config.toml
n_head = 2
n_kv_head = 2
vocab_size = 2048
norm_eps = 1e-05
positions = "alibi"
lr_head = 0.00904
final_lr_fraction = 0.0
seq_len = 512
train_tokens = 125500000
Each number is 128 + 24 x the weight over the matrix's rms, rounded and kept within 0 to 255. Layers, rows and columns count from 0. Numbers have three digits each.

# up: layer 4 MLP up, 384x128, rms 0.195, rows 129-181, columns 0-127
# down: layer 4 MLP down (transposed), 384x128, rms 0.182, rows 129-180, columns 0-127
up129:121116139121099147176130065096158124161144194141126138129114151126057088136114151105143149142138161149079156133123116156123157174105157090161171114075126152129114121114151112147096131091107120129098118127121107150134108080141101142149132137114131108134129111152147082136134161138133143136119161171138126129102099101119132114100141147104133119152089106139136058105093122096110171150140
down129:109114101124091115108082167151156113093140121108090147056156141138119136105122121109122136100135132153101113110149136179121119156119121117147109125119065117156155107124126145142141092130145119131127098103098085147117118144131169153177147085161100163172115095156152121126135164143094114118128129112148131145124152137165123116188126147184106138126096115083090109154134127122159112129124
up130:121115101112143116140129107153152114125164137099169106107164113176093113191085142162125149138117122122118143090168128108143123143124115115128099123110129171078091106117174104121166165130143142153103124118186136100136108134128142140146105136127145168107126147113110104154152163125137148090148119146148094124153140090123090154138147115110141113123127085134127146117151116137175060136105
down130:141137183113142133136110122148134139147084141128103092181105092114084141133156132128144152141140145137121119157131177142199135146109110138153129148151131125164128181145096150123132078114109107089151141117111111111099128105172140087103141161109057100082092135124159129126078119106120146141145123144148152111090144156140128103108091112112138151106101203127130114096089174164119124129113
up131:099161101124159125142132177111124117143095108073088114142091152126132129104156108130111104130103131149140110129142107136141152136106080148180095165131157132095157125101102130094154092117146119114117165131141130129146145092150118152129122103128140122126115169109124125162131096153098141119150135089166138105145135106110129099135110158112118140153114152117159125136122105105108147131113
down131:112123106152119120127162118088141131125106123147102147149145142192098106124098168113117136111143142113130104136119117150112072129094100094112138169122102138149107168133154129153126130117137143111105121118134121130113124092102139118127101142126116111151165152106156152104133117175128082117115089144090167116129122115119131145149106089133130151128142139164127162105139151116110071127127
up132:139154119149088140146105124128116122148135090120169087103133134126125144115118109141148140137112152112151154135148099127144119130126126142133129091133116129128120145113142145094149143127119127118151111153150126135109106105151121091118155132104106138149096147107106111076128138127085160135118142151123142164125132140135128123140137129132148107117136125121143150108117165137128126131123
down132:133114117113117139142135101122130101118140106151133138133131122155130139119143135130075129131145107090142138122113126133094142129104159065140126145141111076092120124119116114168068131128111130119130159126120113098123132132126134141136129106125142114096109143129120111129129117107124125084153142134101119178107141107143130115148130145144123138118148119120119108133100103120118097152141
up133:134168136164149113146119115092161099099123123133119123095122120128119154156146118119130156162114116150071127122103124123085125148125123127115098079105126129149149129124170128153128117116135102107130123108125130114162123147133126132131123173158160132132149149121130116133105122139126154148152116107100097128111097090105115114099112129089163143108145125135139121138162101122161121114112
down133:127129165154121106130116086109171116145139097136132117156121148131106129118130118136194137139082136136122140142165143167130138151140116169112119105128124137129130136144158114160146136158151135131140110131171100117121117100120102129133155157148158160144104150100127094132099134159129103112105103155136126144138128100127103169111160150099127124123154088103150109114124133157151152118131
up134:114115144129104125098104098089086119131106148112147104179141108173146095108112121141099109163135128145068082118152109119125124162136117141131146112126103124085117137078182159129105199148118155132133143133157135143150068102147159124128092062092082101136127112112169102067142091147135094112134129129138129135067125188199150135131135094136099191103142160165154127048115165161164105151140
down134:116149172090148147130114099132112123137137157093144151146090156121145101109102077156124091148130120164107154118155126148173124158199131166114161156125160116097129138110165121131115111089117116129132086082142074074134088125102145149158128129132100121113151133150149126155117164087129164121163153124105082086164146157162083145136186104128136130147083185149144126159147086094069091143112
up135:111113139166111130141141088120147134132171134165157105126163183151108088073112128132131152173114132124113077146103120123141118111163117150121162131133116113116132122131154138100201166163105108113109136180061144136175109166131164158142107110105128129136104164130128127100139078106142165129115163131162095122135132134049138115103116108130117143092156077128148133117131113127146096139124
down135:094102188125130118109144124110110156124139112129122149114119140146129109143185114134052178137104121086097129186140139121148129171087125119155138103113170111118142156110138100108159100137081151113082121151115160082140168093155155160129085140111119109083192124118134130122125092147128129096088147136130086164109134148119145110157185123127122095118161092169168137104146144199156103155107
up136:139124112098125145149127174112136160117136102141127141123078137111110145116139108092145130137131113141177130178127099126120167139144121133119101141140141145130130071122139140119122115156168106131137099151179158151131141161119117118141136112089074125113142110127130105085110122169106122142143134148108153111150121129093114112128145132102092094145121126122155084095165101091118121143123
down136:149123114111131090117114131150111149133114129094118153118112115115115148146102131152155129107125164167132144133127150085119140154106122135131125134098151108089132158125149107112121115163148146107161136142136122172138149135113128129127167131133144102133114158145145092131161102077109102158153105141142133113129128086163083113140126146145160141110102124136145088132149119120124127097118
up137:141114148077145138126130114119140130158142143128107126119110112104107161088122158144118117113125120138186073135144131126137114150125110157131123114110117099110136076102131145150201120129146121176108153140104112093132150115123121144135124078167154156133138133160178128090099098114152089097135120150147130107140114127157154098142105118127116155127141157135108142083099183105119129153118
down137:161086109129141134141124136139105122143136129109155120145116138154102120126081159162102094120106117111136172131159123153167126140117166148134122154137150150139132129149115173082155149180176185110149106124145111120149113121140167143169172126195176118117139123155094137116122073128094082140134152141168132126141052149123102133129130140120139104158133166141128136137158090097128123092117
up138:105136111116149166119143129142099060111092133118116104130169094157143132116167099134130128140152144123170124128143130112096117108128194135156162125132111150105187110142116064112107150127167146123145163171104088152071098136113138144122139073120101145108135123164082102131137135120118159151173078129128130118185143080139069143199120144119122152176143156110101097159149133120097194121107
down138:134142189120160108126120098170081151146061123123147137102147123153128139142137117136116142071167149163144137117128104133155153113144163158131156082108110136073139127093109109124151076090127125113157165165143137153102116106174118112143114125118123145146131111071150100146153134113113145140139155113084142123113164106154114145178118119128133117129122161124157126146116125199140092124100
up139:083124118151140152118143113135102073183171135110119098140157158154100140133144104124110105110080099133109129100120120105110140126153164116142118130120147132122167094119131154148116156077113113161148123135150102094149147138117108110151122139082121155114225115183122113186130133105126140161136117134111100077128126114135116125113133177140108168131124168155107096129126123129176120132144
down139:130132098098174117114115095102149142108104095120084117149114176085136148097135089128185123159132101174144117127072148118191152135144145132153109085103148146101129082126120111143123109152133155140121165089117136127131109108137102147136115099085123137159074118091112123109082120118123149121113130085099118137123145101125111106133133137119104105164144101129108120165140124113124106151089
up140:096140140148120108150142134147148124133167141097122157110138105146149155127104165099169143125092146156166131170132104118129098082159106098085136137127148098128170126150168168108135137130112129120118136111127120120126134129161160120208116118098095112114158187150101121103114125129145148127134183151084114113079138103104091100129125122157135143182141136150118133174098143117123135132105
down140:120133126115118133142125133121104137095141100136106097145102137099133143140110153136086113138166128109130123100140166132115161118132132163149124101148119143140119118086115132143141122132137126095135164156162113150154111175174136140103128129119151119076132119121151165140137088127108156113126092147080149120155106123106142138126113125157112146123123034098155114120120132150126142138114
up141:171143131157150118130146128151114141107122095143118149130120117134141179085112114122117118152154119121116119106149138109164083061156099123131109087136133138136130112111134138157128105156123125158144118194101110172130152168144149131141141120091130142119109133134129126109089108159185139131139141142101134127094141157150105118103092113141118158096123160109147125113090100098105162173116
down141:078137107080095106138086145103121143090119100140155135120145135110138109141163148144124147149148138125113116117131148119097132159121144113134116149102140137101131126111140127152126169150158096121106170129113138106067136122121109144117107098115162151133169131126145153128162141134149143101123127132114151143124156152155111154098098140133185111124116083161135100131144126146116113075064
up142:117159124112160129133155129094131107106111134135143156122088157151165155127094113133130122140198124152082101113112098138114136115146121123120129121121121098153152121104172142172107100126111132151119121059089131108080125089100146134149136122164164121145123132115108141150158114104131136152106138145142138127129080114153139125127132154129156103160133142116074119114099126123124163093163
down142:086125172144148100125108130171085130093135153190125148099096179117130177093142083125154090091167158115158137152155119138144130102093175155121118136152130099119133147106137147113116088096133125154138141090104093106140120151141139153134145123115143113144118098085177135124118116161144128146113126124136133121112085145097137106095114094123161129119097143116135117096123138126105158146123
up143:119161142176198143126173111100109163164098107133205116137116098141116119171076170137162088122133098160144134145143077094141128141122072116107158103094124140110113132130119133150110094162121131129125142122168120126124120113121135108123138169165138139173148100153110083113119148114106104099109109127053151126103089143121174144124116127157123168137147069103117126156098099171132149099112
down143:137132162128151152102100143098073133177126118092076126124139065087130124115124132164126104152175112145140162174141156160106127103099134178153087111115123115124075156131149142149128118150139100089132113104139126131143124132123166146108112155140075141142136145098144114093167134127070110146109114061174100120184063141121177056110079125140160104144158158136157152099149084124117121107139
up144:079125145118141093083107106105096148169154155122118142119135129126082175144132075178077163131130129160148098148129094160120126090115117111082139150119103110096099147124144160140106136133147142134139169085155143119124101108148116124154107066157153128130142158175117122147161134109159180140178119111143106110111118083139148136097144154106100107150121125136119110134134109122119087126178
down144:147103170146122123151077144106150133133098098135125120096151118118150156104123148084118094160111123122121133121180139110130129158134098124097122118136124145158135138114114156108154137139105133143155122156109071117108109148126118127120146106102121148067130072140144144148106154114127097093151118112129122141169150139156103081142120146164113143120097109088130156097135180157130141130106
up145:108126112116113129078117089116121155138091111118112099128089155120095118121150149143118122140148107112142162181128119135105127138171109110169095124151128137145103140159123145070122106143090109131135127149123111114120129136140151150131151150121094136149128153148151115147145135137129111121097140126105126059110099139146125121124153167098110184094128149135129114099144085140126131169144
down145:110141140146141093095156138162103079129134098134153145133123134152147183098132105137162117102128117140158126135120153155139146112127118154106121087160111136099138108127169133138086135084176142141093121140147143147100139120126132130121134133108119122154154139159106162139134122140123115126126097130123161118121121138059123128150112133105124093150116113098129143130155131108140106145086
up146:098121106135066074165090101112131123172151144120158130149116112146138183117160094111130095096107085134166116114156090107124123094101161127142099136074095078176127155124142133136133141135113071115164136127168128122164180148130140118143130144149123133160173124080100130126141128108145131150186037142130080112095108111170126130163127105128085121135157132143141127175153131122160136172099
down146:118122138150098137161139116112125122106161144126138119087139123171125145166077126108117119135129085151142078088149128138162143096079066059104129109131073144128125114130147155072109135132129117100118147173174131113074122178149155133114111097172069162172131100113116118083151134099189121149120146084134116124158121156126099092148168090107169058111096104137128123125112148206133126124126
up147:117156140148167124149123127112167155133126110132159153150113134119077132126116114118114168138140121115202087156116110087114097159103120077158171095130136134084157103135154127164141118122083124148133138133125137141098120114172113074115156156094123168131115142098117134117097120144138115120135143125156162116126163095144112132104117077132160139080131112161163106189151107093163134133114
down147:130103143141121126110149131115160124080110115134142120105124128136173184106121139105161150096110132110129143132103119127159155125143111104131098121147103184138120104114121106139125130131154174171126114111170103149173111140123128132130131128133183144115141141122165124170177127109085162110070135158091094122114125142116169145128101118134147130180128121114121126117082121130079108123090
up148:115116161111144166153117147124166140139135133067123102103135100070136128177164131113120110158113142181098142123140089177114127117114148136099157085161127130092129154107076188142114121100114083113175126124147121157131090126110121147159117149120101118076148102153155084150120158146169160130114125104156128150138115116174108147132103107117063122085199126144136106120098171142156125148132
down148:097113134156105127150152184104134127148097176160113151148121115139129125124148141164154153123122136152139135131141099110227087108129132149204176136187166141102108117113086109104120111124128115167177158167107162113158166182123148143172132123067113132130168153122123145117123173141129146139117161081118073144100137146096168152141092134120106140157169180106134119143123149141135136154149
up149:145139111118124095102144103073135142081144123130130118118150116136124113087104120161122129091122127162127126123125150140136135134118109130133144096163138127138081123119143131147145136179134087148119136135102116139108124123123109153159109118128144112136106151103166140157155136122154098132133157115139163138145111102111161102156191143152144132110144120139098147149127086136137104138122
down149:124131110085141137127141158156114151180148132145132139137123124087163112115126158133125130150148168113128104133060156152116139127179131147126147103135141130134107133143135089106136114134145108114097136090143104130124117122098133144148143130165111125113102118118146137117123106120131166122091120108142096120148128172091109137118128153125148125119099139125150133099082137088096085116136
up150:149124174146126108160111112098152080107116101134106147143136162079104137125106146097125162090132117150114128094150153106128125169136136116129132142118094117176137109152131138064105114092148146119147162132133122127165102129146128113117148136112131115124151136168153131141168140132157105161172115132095104139126095137129131152161133108070145118093129155111137080147116119117145160135119
down150:144115128138180117117155118119144114105105152112140151130150138138154106116098165167119134103141137131104151141162096121095121092117129174109126162099132140119115105110110156145128153146110150118131138154147128131098126120115107074155134088115104131108160131120149128106110124122129123116140136156126121133111140133057110068165125130116142128119119127118134157124124146108110137112100
up151:125150132150156121139120100147119108104153163075116112145119084100131129176130076177124131175150110152137128155181134161165108140145149150137091122107132101097115110036098117120147133119157166108147131114091118153139131140095125162155130148143130131118075167096089105136126149132102144142109093119133129127114085104067087116113146159128097114158120124164081177114138091138082158128109
down151:091127143148111156143130136168079074093202167103128102156091164166149091142123116065139138126140166139167132111161087120137127093154110178118152108157108141180048140174117134122148119141128113146141113156093120152096148125141161127123151073110105163177111125161150132137105107118123127110110112126161123100128113137122109135129120150183119094111143174155093131166138156130091182161140
up152:098114130124164145154144137101132139122116127094157120121166107101112165120107142123094116118173131101100099116119138131156156145144116114145127114135165134097143103089120148132137132190123178174158104155137108117164151074083123151163110095084175109158137151123108117122178156102148138157100123146090058133132134086141098155132112170095126166120125129093132119129141092138059167170145
down152:071149099127110129155123113120115131131160154092111137172125152131090134175120101107121148119126111142189126105111140167098109142111144133137144092132138113158102174177082166149123110143122162149101158147157175101172114087080156122134150054103115150126091137117116122141100148094099164117116131109171089142125051087149151150143136141157164131149141161135116147122066095113134123126143
up153:142139123123161099104103071146114159125133148138142054115137099120115169116127140151097135196109122152123135122162120121108140141150103063130157119163131104113143085083115109116109110124115149149114152130184101159168142105076122161143097095090084112151120110124129136086136129156141137164089132157138124127164135115109123123130111171145063169124149102116128116122187092197143129161094
down153:136145120153122106132092183141116096092140125118131110130128104147164108117085090108118158142135140105146156121156123138144142155145133179132140098103111110132068096130120147143196128145094138122168145144085141156119141141056166106133155136092081109153141174098134153164157177163118097130098154122108164128174124116146145156157172115162138130073145132119116137091127172185124129097089
up154:137096124096133103096099119060139110131128159117098071134115117057145165119112134146144153116098153166104131131120143154099099124140108137148160149110110129103120134093127128088148109136168108131146081092141126116089107157123105150123109140112125114155120102098110142201133171108114110123132109110143134111137104129151181155105163120149130064136168120139148119136148082123135127120169
down154:172106146119064125133133150118092161141191128121134136124139195119103085147146123105106121132113154122140141112130142111118128120161122137123108143167102149135114156171164143100147123148154120122119137151138141143133105167110096105155137106111144085124101069124124137107090153151095102144121117124153150126050158152157140146120125083156173115102130131163123129144141132141091146199138
up155:143130144103160130123156099111131128086106131123133175113125105130131127137089105111163125137118093161168120140076147148142121133140089105113094130142147133146115123106150123141158121154144145139143112121132122131105106115100114117142136114097093120125089119143144100149136137140121115116121139148160151156108120116115107132128128140135092101156131146133154098105121142114097100131091
down155:128074119088118125109172129135110124147101125088108105127152146153138177131116120145131177117146174121132162163115126093154170137143109115129143114129112115112126114102155126136126162145105136118145114148157138120127190132114155122133127121174140137162114136135137094112112129112160103144106138138134105139142103120145126152143125145137178124114189076131146149139119136126153138119145
up156:133123104078119123162149155114115127122114137081114124093139095107140151071122106147156087105154134157098169150122122155144147116155172109120112145136077115131148091124101124134129157152144152109133104115147091086110147082115096173090139121093128113143145132108145171151131142079137141127140123112126124103129135144101112187092143134096119136139117115111111141203122080123146119148165
down156:129111147181079118175161143139084175145120123145120111139089111150129140142124181132105187125192081129112126149091120138108116135139154099151121125143095152138102120157149130132140129133150130127183152115119129139131098152123117120137175125126134116095161167093182128126125111154115134138099121149148113153130134137111128125116113140126168166100093143157127160094093148114148124144143
up157:140129081139115114114129092127129136123153134127131153106148110153129152102121134139108115156111106159102099170109144142139080123132099116129134113147151137125166119119130108090154132097156150128141174126133153175175161154123152148128132147116114138123148128097113114087114099156092104150117150115078137156054095127104133135118134120146116144135085147126103139109109121128143127104102
down157:126150116119127130137141137154170095131140119117137106166137099141144098143087147134127146130128128117147159164161112104119125162123151111181137143147113110146120149111129110152146107174140154122152143120123112129136105123137110154136151135100118122108137108126085153181113114117133122123136124099176131128138135079150102133133143132110142127141137095173120139131143140123103155144191
up158:123148103146111127118135130132121145118156085125146131118124105143159112128136118172109160106151109148132118089161092091128134164092102153134093137112123124106079119120141128115139141090080177164124144154126095133106124119140103091122156138107143130172152149181162085130138152126071117131095101146144126137122121136135119135105106173105134130132126181127116128162152134152140126152132
down158:132100139109130134097128036158110099165133159162100154152117167154103105117054155101120100124135133124111148145170122131118116118125119127149179107111089118152123112099116155112127129112180143113149128125141137118147089130124149134147136107155139125169073143096143126135110114139158120113146123101095130141147104125132109108134130092146086130147124126149115087128112107117122137152124
up159:086126152119115144118106114114150104150109136144100127115171128112125134185165120105133119149138113127149128095131154165080146116123127110128119073109128109139113127134100128166091140114169112117114150136136138138133121120146076136147131109125151139138142139123141116142167122122121138118114153143107130097108098160130118131113121174113132153147114125175130081135144076120161081151126
down159:093127138143123138163138108143116068150157158164130150132121137143122140146119131159115111102132154082109118125097111141109110099100143146082095112097120113142130100152149133177135127139093106132139125105156118134126122151120157102088162124144121137177106152190107104116121109130149149131109128121102134114108132148134110158091076117157131163140095117182140136126154115129103129121122
up160:130147118148145112122168151096128138106135134119095109116119141109122137108113102152143132144153113126112152111106108135092162112141129118140161106127124144126130110143157124157105162182143118101156121139190085161210048142115137128089136128111177108128091067125133078084119132111123118065105131123143140107166130135110091136127105121137145108162161146120084141091148123116105177171109
down160:104156096107175145142118165150147142130118130179140111155159154148111163128165103139039118087083130139131136129112136165171101143103121112133144126114130161157109138068081175097169157120066101120105140096102130165086123151149116122094130063164123115132156106106132141115122175144182082142134138127132158112128087148121108137119132143110105105117114142120164124097130141145152112119115
up161:107100111119135145115183097098126145105125115077094103128104131083132130144152127132122140116148107124116153125114172119138115130152113119135170104213127132122135151146185140073077109161138113108128143099107112161109109109188084128119108132117066153169105106120108118126088147150182151126100125114138125152118110105160123168127156169142090108149160124140152094154129099118144121127107
down161:101126115117136159143156100177119124098090140176125130160111097134126172163147087159129163091121168100151121127142101120095131145134162145133131152128125138124122107125143122153108101126150095095091161094126135055146137162132136152136106126165121145144103091092143135076144148147127152135147101192102143119125159138133143169146120105161099091137132130108108152153126123176122149114121
up162:126122100150134129146117116128118181136168106142181106142150117114177130087124106101099118116125117142136125132129145133123140105139131096118139156136106088124165162082103120192131139122144159120139129102112096132135121139124168127154143150150120097110104140120077140142133148082131118112155136140135153083102106127151139136075149120117119103138128131156114132133127105139122139109094
down162:128168120093122122108111151149127142106076124124160112110171154137104139124118099122144119143141135149127126123125142120143114149136107140122131088101133172109104116103101148139137144102125146151122100122107132112140141157128142122120109135108099120096119133102101102154095147133117119142036089161111149129125160089090106102154103156114145125141108073174120115111137174131128127090140
up163:140104135151178155132136127118108124110134149100110129115130171123135116150142125157126107136111128150125138113103186081142113117141096144108115119152104129127175103123080131129149107130098115162088110146109091143090128115140143114135125134118137144099116165140153095104148106149143161131124138131125145141171137135127118140119148123114149120121183144107116090113135117144116136151095
down163:129137152125120095114128115111141125150153127157132126162113136105119086147108142107093148158150135080159104128136115140096143122112165113145099167139124104141084148138133122130151088147108185067171116130126138155148131119111136106124161137090124102121139081141108138137136093083121148126119080107145102123133113109147155131130156168130100152132095095104151141117138142107128132113187
up164:147101140097139137079097144089135121137149130109145157116078157129113133072128153131094147166053136105122128081125118104154135135150084144087120147109159073168156126121097150163107135087128134164128134177112115101136109114149175130122136128130132118157140080143091118154150126106136135114132074156125148130131115108110086169131143131131130119131124176158118167086118134090147147199123
down164:157105121129091114143165148147146144094170117125145113131147094124112141121141114093152146110083143103174152101104097121112106130125119165125109130138115165085114124146096177094098109093116112151101141147147156141140117135112111188115139144146080173123180098158145135119091136113115138100090147082138121063120159192160100104084105131091131111097102147112127150107127121118122156144121
up165:098117155109131083128142135141138136119142127072150112131117147132133140180153149146167111151132118092160142122162147123149147153121116114127123139120123113141174075145113107131135129124140110116169065138083108129120115175133109160133164123124100139138152098131138137130100129139129104122129145116124096119141097128095095115092151147115142143117130119149124138098093077103096132126133
down165:123156128106088158096139137104135120114124143118132111143137101140113148157123112119097126081139141126134155102150079113107137112156151137135096105115132095135129141134155092083110116148146093131092180130146137170124160171120059137129097126144147139125083133137107141091125127161164134113166082103144097109127113111139133149168140100125133104103091107143112109129146106134092130161177
up166:105161165118127109164129139148152077125169106137084131110129158168094097117089102115102147110124130127129118135096152125108132105157094126105100165105131152076118154146124137109115113129136099148105154163155156136173118138130113077124136117091144127169146128142153123151173115096164138103127143133121181124129110115119112100132128134115125157128111134156162126155152142111106122136125
down166:119125123142127101095096126116121163110136126128140134135136127145141109140127139134148080119167148122137133114105129099106115110076158141120182155109093122142145131104120106169134149109141129130115115115131218125138149115111144113105127142085145087113134182151141125139140142104095150167125092114128102146159114101105117143107095155091138142130127142164125158165166073122130156150158
up167:100110133133120176155147129096109157152107137140131126127125176072127100121109101140109115113156134175163157099142141114118132128118118132124130134109170123115114074117180117150121119126097140129109138131127147150130133124137115103129140146095096101156119115117120157121118147122144104119146159133118170120139164160111163133142143134122120107140083153151137096115114130157145125132113
down167:124148111098131082108110129132151088193108132156136138148140104110109110134095161141182136159133126132138092162133114146127057132155139127139115119131135153165127138159109152142162110138143083143117170125152139107117150096116106166113166145167152114121152104146103116109076130103121139101136154161125128165128093141156093101118112124119146102155137095112105113121145161098151089148134
up168:126139115118085134160092172143152133160083087160097054123160078100142168107108111121090145124097140149128097134153132106128106138098117146115118069131153076152143126118121106158151138183119106129107088151078153150136071116161134158144105123118184106138142170144163118159129106120144134099138139157097109077160122111104131156110131151131116167078118126169119141133135129090142074136140
down168:130122161107152102131139126074139089133161162141083129086204147108113180156134099124132110131106161128147147125142161078117157125133109124136105195116167141126121124149106123113119104121123092143127106085181142095143155089173120107124146111168157154076132132103093136100153169148082130118122127096106129132087162135104189089141102143127134147060156152081111097102102113123119090146126
up169:146175073144124136153133097124132140114117129150118102080129114122107166136110119096153152132124129122117154118121144109138117126098153149128143087140155150126106122109109149102138131139110098102134133117075096157130083133105110140065153111091144151115151116166103127113127116096190112144134125141135102143152137097106119123130116141121131119076146107134124094114128151143113109152113
down169:164122173136121138112132128116088102129123120134122101167132153155090118128128142124101166123114098153137111132114114143123101151144127089126121143157081122123144133139100126149114129114162159166137105153157115092144125131141120154123108123170144132137125093124132089130110110147107118103150122121136134149098121140136128108103140141121109129170113126087098172114112119134095101102081
up170:112157189159092149168176140134087158126126151142150130098083154118158099089113128174089153107179141140132137122140160131139110152138107145122081110114103120103103133105167110137143133134129142133134116109106123151103143121134147133103139113143130144135108142116110129165137076115125116100134136132107156095112142126124137120135153133112133107099133147146162137122132078165097105128118
down170:117135130148078154110146134128136135161139122093100092101163137123134120143138129139126120140108140206131122128140157102091123145166124109119149112133120158090166138155133130142153071126103097145120077138126122137157134149149140142142100123107089102124094130135129094118132149128140179146149145128096096115046102102145133139134147130090166138168123107114137107102123144108141131150149
up171:109114073120147115120128122080181151113172167093136133130137138098118183134115108105129171105149142174111149131165054144074156131119132126107146157124149121091154123125128127119190107103123135160121155118177104114099091124134144095127099109140151114134096087164142109101156174141125121100160143108149166136150109106150092136152154132105104118073125144115099109131137154087149135111146
down171:141111134117202131108129167144106175103131164123131137145164096136151128134164084105132093137186108106122153144134151094128168104164103095097117087105123156165120112122163121123150116072063146163143088130134139113099117115116097171126103109088130127099139182119145092103111157127126103125153154115128130100095117126128146138130173149104084126128101115125137156138115127127125148123169
up172:146153094073125150115109107140143120127136130106102114130136084130081103129114131063127092146132140108133119142190121131130118057136107152142148117114066124112121131150119156130138136125105153105130121122131150106096166126113139133164110121093128097151103149152155090125129122106180129073132132105146197151167139166158061151091124094116178105116136124113146134169153103134124144151170
down172:103154094119114169114114102115126172106114104165126128143107123110150113107075158080094100167117149144162132119165175128091099100204124136107150145143118153068106138170082089139110126126096122152146121129141114125150152156083114119110147101109153149127109137127178145109064139088106154121080119114159130113141142218143120111159128086112130144115169123109178146112131155101159136165145
up173:101116170120148142141115119155102123128137189113140116121138121127164138094118095128177089076151161095185117141106159133147147059163112107177130115123109101088184125134111125105118081122147150161110144122106085175146123092148156098164107144097098127120148094118144202154136121128101151133106089136137144132099143126136154127110127158135098130166126146123134044100136119115145123173136
down173:123106152170134137129093158121111114148155162153107095157113140087155135154137138073137102122139146132196126071125116148123119115146186121144154115095124123097104148133072177059159104169103128110118111158067145121106117087154145135133153134175126154081085105143157166096125109100163142052142144126111107125130097135125098117086105145148154123165132162142120117133089148108114133164102
up174:183114126129147148118136140120124126098114101178117134113122108121096099126171087137113137118103114141168102130127140122144143133135116078167132131115126139134145081106122079122159116136094114159137158083132150093131128142153119126136107135092080120127134144157137115123159160108135151131161169170151175089094118102101140095122154112082142118170169127102120109135101126112133130152122
down174:070121100138162113102136105137135122109140175120130097148074179105130180109160117110150093092136132106140147157144107099148154167120145128146152131070149101129137116173110158081097090122166142140125158140108121114171143165142155120126106091163129132142126186144118102108077096141167131103097105141155138109119130107126130146133112156147146137127117127144130099103134112154133111120141
up175:169148125134098121177150181117127099137109141132125124113108158100119135107118103146133116164130103117134146107142131117157138126130104147138112137122157172131136119151120130128129113145095092152105128157112139097166115125104082149145134136130124124131074146101131118174157141143139099142171143117135133127138166117133070092162157131146116136063143092109135104092103114086127147123152
down175:121116088169141151146132120154114159102152127095116127163124147113127080153132159129116151158154123096114135191157134126117130105117122129074114166152054076138078122140158150168154121137117153117114123106158150083137153110110163130137125113157124078147138171143159158133110163082132164113097141169130106113135155147104124164125134126126166107126118121138151158125144124126089123098111
up176:094132135131132099158149093114127143100135103161128080170109110128154124098123096154124103113136143116113116141137143135105148122140111125122129142153127127104132121102122147105125108132127145162109114110109132122150146092131131109115136149125130154123107156152131158179127123155139138141127138128116165108143125101104141132134153133123137117132121120121123101086095123143129115145156
down176:106102148132168146118154125129153147124133151078128148172145098146136125138141178134110125099107122125133135129117130097107118129101118116158106124136133129072155097112133108111127100114121136163137133155135114120157144097122145166133134115075105105145130114123118090133136105096115116106117091148097135153090118142141138141124118106154131125116117128117127146111157106159137123117128
up177:125161126168136103091145123163159108139179111113145139111127145104108117092155117135130126147181148109131144147121087114124147119069090102102130110146101128170146137107139104138136140142122106137133098138138113143137125146099167125107150153150148077151142125109130157161116127119115124170128170117124191121133091126138084142155124108133105148107132138098101146116121147116125120126148
down177:126106137131093148086139125152131126123153131111111134145147128112130147088111132110100126121137132147119183132139146066111099141126154114140118124126155162135172109112109155115141157105102119131119113117153127125132157122160136150114117160118129173111139134112153138098156065124126126107097130142103101107125166141130193132102148156117119151125192119167146130080107125147091128111120
up178:131133124103154155155116130141110193101123115128101095113099095157138089145151161126158137118100113134109131137166103156150144108118114121089117099141124132122126139184149134133106125135106114158105127107083159110171173168117180143111160133122144137113136138124145127161157139117110095053171121102107112134141138152125119109140117139137132111084143122115168090140142143127146163101124
down178:124119117094125115109118109161163151149138149112128147120139118128135167107122135138120171140140121142116172110108097103140124121158127151105149088192174121129105128084059127121127106084098126082121148114129100128148131148106129145117139152090126178138150118105122133125137122116111142123110147107138120153130081106111141135162132110171109154143145108111140155124079108115152107088132
up179:134131093141099130176142135126117149130157103093112140118135129134168125094110140121134126109104132114117152096105133099097090103111110178116116105127078090119153116114126161170145160116123125093185138140117068131101114117143166122142130121137113112131101139106140102134087125145117148141136132141175114147146159128131121146117156148101091146097113134119079132166085137108134092118158
down179:119160126136120110109113124135145121121138122140119122164121130157123133131104155130125156137171111152149110129136113150122098112113130102092127160165114143106105123107086131158086125142125121163115120124130199102178130135109136127127119090127124174118150176116125127116138104082112138161125159142113141088140139112136138083171126130143110116166127110119167104134127073117136138142130
up180:091110122130107130160143097158119152146130105176188163153104150139142098109081104146148152151092159110119107117123141107118115090134158118142133092139121103128149094112123130130137150104120115126096132181122121144129099104133175198096133139138106139131104149120104096128101097073148157088151131130140151137137084172127093139137138115121116149105098154161125126127139118143123127157143
down180:158124140124143140117123148127140130099105147141152143136078126113125134153121125151116110118146146095147119116139081094149141134140133129136115133173077181121183111111144155104153125130138084135093117129160124132171102129089133119154107159097119124106083127149101130135132154133095155143094131115136110159120142143172100078127133084142095094125116165141142128107137103126105117140103
up181:094104143097128155130129122109147119108125166144073122109128096095126125129112123160130162136121082139151143128061148145096125117138150150130123105110103133102147127112148146108109114074119131133103131160103104115126161155094120110110162106160118093158117141128141122112138138093131080137153126083131165111158154088135123137144117183115153145175127113141155119163131140122128095139149